From a checkpoint of a small transformer trained on Wikipedia.
Training: a variant of Muon for these matrices, 159M tokens, 9675 steps.
Each number is 128 + 24 x the weight over its row's rms, rounded and kept within 0 to 255. Layers, rows and columns count from 0. Numbers have three digits each. The size before them is the row's rms in percent of the matrix's.

# down: layer 8 MLP down (transposed), 320x128, rms 0.0679, rows 209-225, columns 0-127
# gate: layer 8 MLP gate, 320x128, rms 0.175, rows 210-225, columns 0-127
# up: layer 8 MLP up, 320x128, rms 0.181, rows 210-225, columns 0-127
down209 103:159122146119095154135141164132144126119122093089146151195168098111140167142146116163107118100137135084150148106116150140112116092168117130145142097070123150112127106125126118121152136120128102106116088160123132138161163123111121103137101106132167133129162137125119135135105175122089141128127143095160083146114078140128140103166114118086111098103105104168156096136165148166127118142140
gate210 096:136131124111097118159152125113146113155142123081133151129113170059154123114125143108140136139135128127137121126189121126121092116121139140127107104097106109151183148135138137152170123127093096166112113128136181135165153079141143108124104126132137158149118131136122083120163158125153151141154154152103128135067145131106139128112121106121163109085159153131154088143119111133082114088076
up210 098:138147162120117141098116119107140142102165133106127126159129119111130143173134130124133149103060169096144075157085119106133151126134165099158111128126101091129098139115100084102099180109138112124143116165122119114162129135106148148121130112171125164143144140108103115116118178135179133140126131131171141113172097098164147134150147163163184135147108149138111152141146137123100131154126
down210 098:135091162146126111039101139078130095088172068120112118112110127174161157123159095129118150115087143119160122111116126163116140160139136133114125137119093089107086128114075132151132123158124130109156122139132111144131108172093127117119108118167136115129147151116085097122119124110118071108099128112110132117145172126117151148128114136123153125132104140113100143145105140144094159146125
gate211 099:164109117109144129100092143099089135101099153139126090125144165160109127131101140110133080107139188143109134140101163122163101158150172150073126128132122103116131132156112102136140162164106083085132102111159112128125091109147107123139098170082164136129075095101148147147136107101125102130138128130093145125111159091116122124133132107171097102149145144149138107097105118136124111131122
up211 107:131143106118171113135120133135079101093120094080107184075135101153143143118101148133120107132089131144151143142121113146152106112089123117127125109112103156108136132097090089143148150114136148109119123128134163160180125131105103139133123117123134145129097136114122076100115143109133160107130141166164111145096162182152174160096158165115184130132114117148121110112143168133135130147094
down211 102:161089119129130159089085171140131143124096120141111129141123162107108104096135109096155139146148152148113129142140099112117093149114110133165138180133130115117106146112104115144144095119131109079071142128102108112159142102128136194128124132127150089124119159118085111164091101149142133110128114128149164143141094089136152129144138117125158146127182189092141115144087112124150116159138
gate212 100:137132137160123146092099137140144159097154134131094142120108106111122077101146129133093126112153106150152121127152090120143133127093132109145150130165151131139121092107160145117107110090155159138125167110165147153161135113184130131108119126111187093084142110095136111168126118105099135099073107144142104118176135134108135146133158134165095100107134132133166093138071115122116147168141
up212 102:118119129112206136133136122142101124091126072155133078155128148139156103147145131098159091182134165082130179116115105119162128112165127101151129139104127148127125146119103119109129125157112116107124124161132123085159134122142095124159124110130129115146123094153117130077137134150135115173139117150167098108077150135140095148109076136146114122140137126105128092159126129096124130108179
down212 101:135114151137132134152106139145130084090131085140169153104113150181085166118136124153154138142126098141148138124127127115126119180126152110111145134129109108145082160141122099146176071111101106148123142159142159100115093109104154130115098143124162121152104124128138131145103171119095147077083102164115133116152113126090144132124148122106109129135116148118137086130112176087119094080117
gate213 096:113149169132093134135120084149133143129151135112128130141143109124114144149103160089130124173124076107171108144131158156154131145118096148131129093163143126122106123128144101151112104172106132120171148093117089129089094092125082173138152192143137165141151129137161129116106096132146139127116116124144132133129123127128162103129099137169101107186148149134092148096125158111134151085091
up213 101:152141084138090138098151139125150149127118125142156165117140123128141085138127086103112153134077117099162132125152109157145141106162127168139111139129142106117088098157101149142110137137133136075133113145138134117122148149082089136145101154137142156097179176130112168175111082164142172141091163130116144143118110106188135127149135134152114116151130121147138106150158127125134112088157
down213 098:125107111120082133200124129104140125096150156152136139102129170144132105124119100106103164125123183134137089141152108120168143104155150100100135127175144134112120150125161130116097125111140111115126109132122161140154110146129120107109120158129117059084132105065132125161126158132101123128112158086133120127135147162095138124077106147082124148170104136104098131143107134132164157139148
gate214 103:101136142120161154079119115116127147138098129109142173129136103120154111138125156132093145090164134122137175114121099119131100118185094135134149156130108096179139134173150115148100124151151103130149095130098161138110142111163124141100134132126147171138094144142183158094078111118142143142102142143104125102139138105149149174131128138092081137128161142123170125134108158173140158103113
up214 104:161171124114150131094167093161153106137131118121077124103077106131122112132111145101132149155153133127115152148151116161150177138103155158129087153139124141108164122168100114111100130132109112152115122106135132114151126127156118097134129142154121113103062151133160155147121104144130117117096151109132112156117166095117148083109123121113089111133189138114101136160100102079167105127098
down214 104:146140092130140116182132107108093104145120118175118125123144142155145133101104160127081178119133105127104108168144135136128129144104097131155099130070137126151130153132095118136153128145124140128141109118118129138089120086113117125174104123104145162091129102167118119124093128097118100136128112104131128109170136128153162090106176059130112124123127098188091147128114142091146154102099
gate215 095:121116129108087115115102131147147125146167103091151113145154173171094163131134112099149110105125135161101170102146172132124168097152160178136153090116131152136131140088083100143144133132140122089113143124136111110131162141108103140133135132136173130157133141098118115149133140142114184123090134094124186111110118104104138135168110154099133090149114140105156082103087130132134110130146
up215 096:112128125101161152067118106139165182132150123089154122140097135078117171130123122109156121184133122125133144122146104111073106088162098151124135115167130142159116093169110124134142141160105114118146118130115104129111164167143116160114157159099147086156128101133174128123123103162097128136121107162123131113110162139141118129130140165152121100155119137180139161128166144147119121150138
down215 096:122122116125131166152116119162148125151169136104123142113139140127072096102133131104128109141086143139164114103091120160153108090154079116158109104105133069107152119142121108108144108128149109147139147071117132114122146113097142138114152119102100121135095091110158094153111118161134169087116124066129135119111125141137152150136089097049150147141130114142133151108136111092139122148141
gate216 093:141136150089117121138145141112146160131105108154132101134140135128144087115134149162083145165129102163141149118131143170153086157092123125128146100152138112119087104121134156085142077125148098088141166109143124142142158101134128195111136083133135121123160128101144110147156109122172168125143119133155133136115133128135116128131114093173119130184114111091137103163102176096088140141103
up216 088:119155156151146119146127121099075132135118147168104128085103071115136104137139111127093137095134127156122126139080126112060173131152122157130135103162123101139121110138150140150130168113092138061107151103148143133138138142078138153133085141098118135109125160146130124132163096145140139125101150120087155146136140205154132123115146139125137126136148149126087102128113165142118126095141
down216 097:108109153147085131165126119119111113119107117115142149147115080140108163095139137151144088116085121121096089127122126091127153134074110159161116164098104147129141166102121138138116103105154158134139142165107113117158139116104133163095150101116120155139134114141094163155106142140101107175133116152155120160161103153129113124171139123081123116094126104143141189112113116087092113159099
gate217 093:109126097163121086148161191121140158111113143126121151138088171105093094128104087129104090141188098127116093140129129145138158104149103142115138166105096173143112126099130126112106135105086123137099135144116136169137148124120108111110106112140118112161136171097116137099080129118117103110101122128175112118161097136125111123135121160116110105095142087136108113105083136169122166142116
up217 097:136146150165089124155148115120078124072152137069134101157141160110113139107075129103107096149097182123169149087130106148106110107139117154156149148100140115100137134190130097139112091136148116091124103151108126142114132117154181121104122151121119168138142110145159159130104147115103104133124147139130140127091135113140111125186118131126175137121117157102120130108156117107149149122122
down217 099:122147138143169124139156121105159139118115123121145169087133159153163147134083147079123113154111088141114140131135149098144177075112116126129125112083097177177117126092131067132147122150120126146160142194113115135151132128100113122172112134119148138121143145117135106089138161126092112101140147147165133079117086128117142130115107108083161132146139130091126129112146153110141127112112
gate218 103:125169124138090081138159153126121108143109148137080129150103101166103105120169111114163122115098094135140080131132119091154142156108141181160118104181127122141120116166159130121076133137105118117100126106108123146117108174152133106064143112158121122128187110115157140110133135097121070135139125133113157109117119140125126105171113147097132125113142090129162124098120111146137116153122
up218 100:114147112087128131135068142136167078168149159111134143128112117144112132145157113107124142122102174111146137135083104105114104158179153127107111154148101126150121134160179161166157128126088145138095116163163120110100122167118141172141116092118111093154135155144147137145148108143122174159134132141135104091116162133105126175103127120133147170154122134145132160122082113102122126110140
down218 099:140154150128148085074153142133088095090127171135099114159128137126139135137115161112115137131089101107132137146115096120142138140116123121146107121133142094119140135147071142183160134149131151149090107091106126090100132123124141100107077136121136153184134138146140103092116121106104125097101139104138106096103099090142127079102127101111119128125167075105131100117151117140122170106087
gate219 097:134155142121121185146093167117114153159137136107118152128114134159133132107162147150121147129086097114103147156072125142136142133155158095160118120138177132134117147148132200117155124093078134112111099134142134155132134087126131118179147104087108128127113168138126084135170122083098149111123129160137116116129108122161129130147144116094119096117146106138088171181123133148111139113135
up219 097:107087127114164138073147165122131107131121095149097137113131104152127145100129130128114120161142173121111148131132101135103169139148074130117094138157125131140129077141124141103192127130089122119155103162111126108137143153126142102166164129127122142091125114085145140152147134141124125100109117156139177117109123141107165073107133113163106175067131162124138177155128132123112109100132
down219 094:133124171140129116149115097150150133142138111146091133145133139151163136131153141146191166083137081177189146134150182145111155125087106116118150114138129101101174127156160120145158112130132123115125110153139173134141154146177116126137120079118120124136128155126107112119138134139140133148138117128134102111173177135120155077105156112107153164144119155110155148159135148108170132112151
gate220 097:109128122124098128155085174129094109154116159120141183104119105135113093123137142094108127142139087128155118146140082090096139089120099142134142134118081137161166121141106121140127157116120079154157181139137111136139124127136162126149131124130159135092116112101140123137083107131104168056106110106127107146130117113121163129163090154112138155136163137071160136127135122125083129136143
up220 104:110172153102133124130156143105134149092087114128165157155138150119157145133145114090091137133135112145136164135119123180119135147127144109134121131145086111107175105113142108136151098132141159080116123129158095121118109165132110099109074095100128154112127150090140146105166141134144119115149101117162157142135104138128078103090108161078187086133129114117159120114142139157105126168147
down220 102:125150105134070100061154095135152122146129143138122145148116153127192084131070105153124111121139142126138097090104127111130128118151077106161132135126158094112151110130097093090123128151116096112117144146134156129131132150141154139109103132113100138123097157122083103079144095113129122121153079138134126062143137132147132135143136153131164114130136125132120162123153183159112154137130
gate221 096:113113140103166115133121095136108111091132150128152154130134149104112093072113163106149197137146156127167130130120130164096134123117098124135083132094091107107143116112135098107143131135112117137132120147119114120106148150118153110139105117104105139121090107108129107163102104144090118077138085111085131133136144127145122135162067181150143123082142179110108172106095151143148137118110
up221 101:105100139139130086128117132153130132161082177127172173124126162144154150115120148097117140120106105100100117132152128109107136153138126134146172147146098156141159137110172142111127132094077154140121150097154142108182136101092178129130114122116090154087129135082145159135120130113122119117122124117163121154137082117103140107105142162150164100132075107122145079134127108088145119140111
down221 102:141172104139138146078112149106126128166117148124133135130139159129163079137118130135121144148120144089129087136101099123115116109139112117120125143077123056108127086138146178106129100154150156158118142104111142099108119138128138125128135146120136151085092110126115155133122141166151122102193115136104116139107077140100097111070105167174138108091104114162128090128136123109118137132141
gate222 108:158137110111148150117130142147134157094130166136128092115157127126109165076073161095126107143131119134132125136118095127073115115134120095124121112153133152155138124165104144138128091129171165166146139125151121108104161156140116113113066081120095115113087124095140173121132154098088129114134135103124147125087138148133134115128099095162159085087126129108155133166113157139098104102119
up222 104:159142156115095074137126150100127143098131149155145125153187153149148126165124143136076111137115107141149129074107153154097171145150106128092144128121101137178146132132142074127162131150118144143134142119098089120134091143159136135135133151154142136100168106097142131107116137149138109097083109138135146087167154149132168163122117169141106131145137143077123113106125136132130158097100
down222 102:131163123083140110159137157102191176122105149127075152132159118120112117124070109115143129127152131102145107123117079087127126126156124137078155107091123136155119165115163136101165094122167155135137113121121108151102157132142122070126135097126140112129150119107126151119149106145100136116128101131139100106127080168140092153119092123151136125187135155133119144149140116128138168149113
gate223 093:123106142091128085159157102153100149146121079154087125137131143176131152128127150107112137149069153087135147152102148142117166147130077101127139091099093116154147134129142134128161114106129179144128130135175136121107157161148137106114123149138133144156166152153122122131115146127116098168126115106124131139112118125104156080119096133087100119147135104198129092085126130144124136098146
up223 093:132139111173185119087121091148180138108119146124116115130111103147180122116125135091135156105087124151152133113133121095066119174109092170142113113127105133041139138105145103128123116145132139107148116178149140159153161112111103130156132103134135139139129115084129125090108138135115088130130139154099131130108158135124133097145178103125093118132108107161110131121124171136116121117121
down223 096:111115144129113122119078105124104136121110168125084134103115140107145161087102143118149117127113162123120114098104126141217063128126150134135138173135128116153149146162117129103125124117128152083122148140142110136109085139086116130134170161166134164137141132163155122173139153151104123139079099100112149144134137098106101134139117155106144125104110126122124204130102144135142125119117
gate224 094:106130133100149144090127157134124144099123106109119140145100094154121131139197153117150142095121104089123181161139131102146150164104181139126135127142132086138119074151074118129126138115114072116103113135109079126113135098116158097131142163137145106118146102153146104157099135113133127079125100139132130154135112148153159083151129112131135131091155141139154136154116099119181157119105
up224 094:151119122130128105167123177137136167145178114102146149126119152137099116105169148140111131143098102119093138156122123116141162117123133161067100158121169122148126120145146155118157096111101071080134110146107077150137177113087095171112175165114115121138125096136112115138126120139109137135132134155159141112145142107133140125142106076125134111127095129128098124176155145090094120122146
down224 099:109091128095206121071137129126146119136118136113123169122170112133142106120125130120106124100120146114100091133142138133123122166126200084103111090156102137075130132142131139145106121110133128128148120150077104117131156151117167113092125110110100130146143092144070107104128104101125152128127118148124154158138127164146102156145120177143132125102126150180124132124128102094108114139164
gate225 089:089099108129124140162089159116124122092161140129146155132101129127130111160132089148105087125095113100116190115099164124107120138101149131122146155133122156136110102116107114159121107157157102121147084171138158113134161115107118111121113151133153107104155153122106078109135154094132184113091133120085181128128160100156131143132112119150137132119132115161119165121096084140110150076122
up225 095:111159110135150125120139098121131146180156131101067099092094124151166137132118158148091157132175160107160123116088127126129124112116125131135172087135123108158112152115122173127135127152146101185144089079125139100118146134156131124107118137159150140115113118173093132129140142116140093087119143135093126085125147136155125134111120136096152154120133174094097134093129151117115126178155
down225 096:109142128121145127098123111119131073122123161126095146114074138134148117121106124168104147151166129111127153122105072110097132089111122088141154134138114119111109152116142145148146092118145079140152100038126123082073132160130131162145105123143146143105135158154127128099158111126119119133110129140097096113117162129125098158126078158111104111139158147135137179117109156131107141154122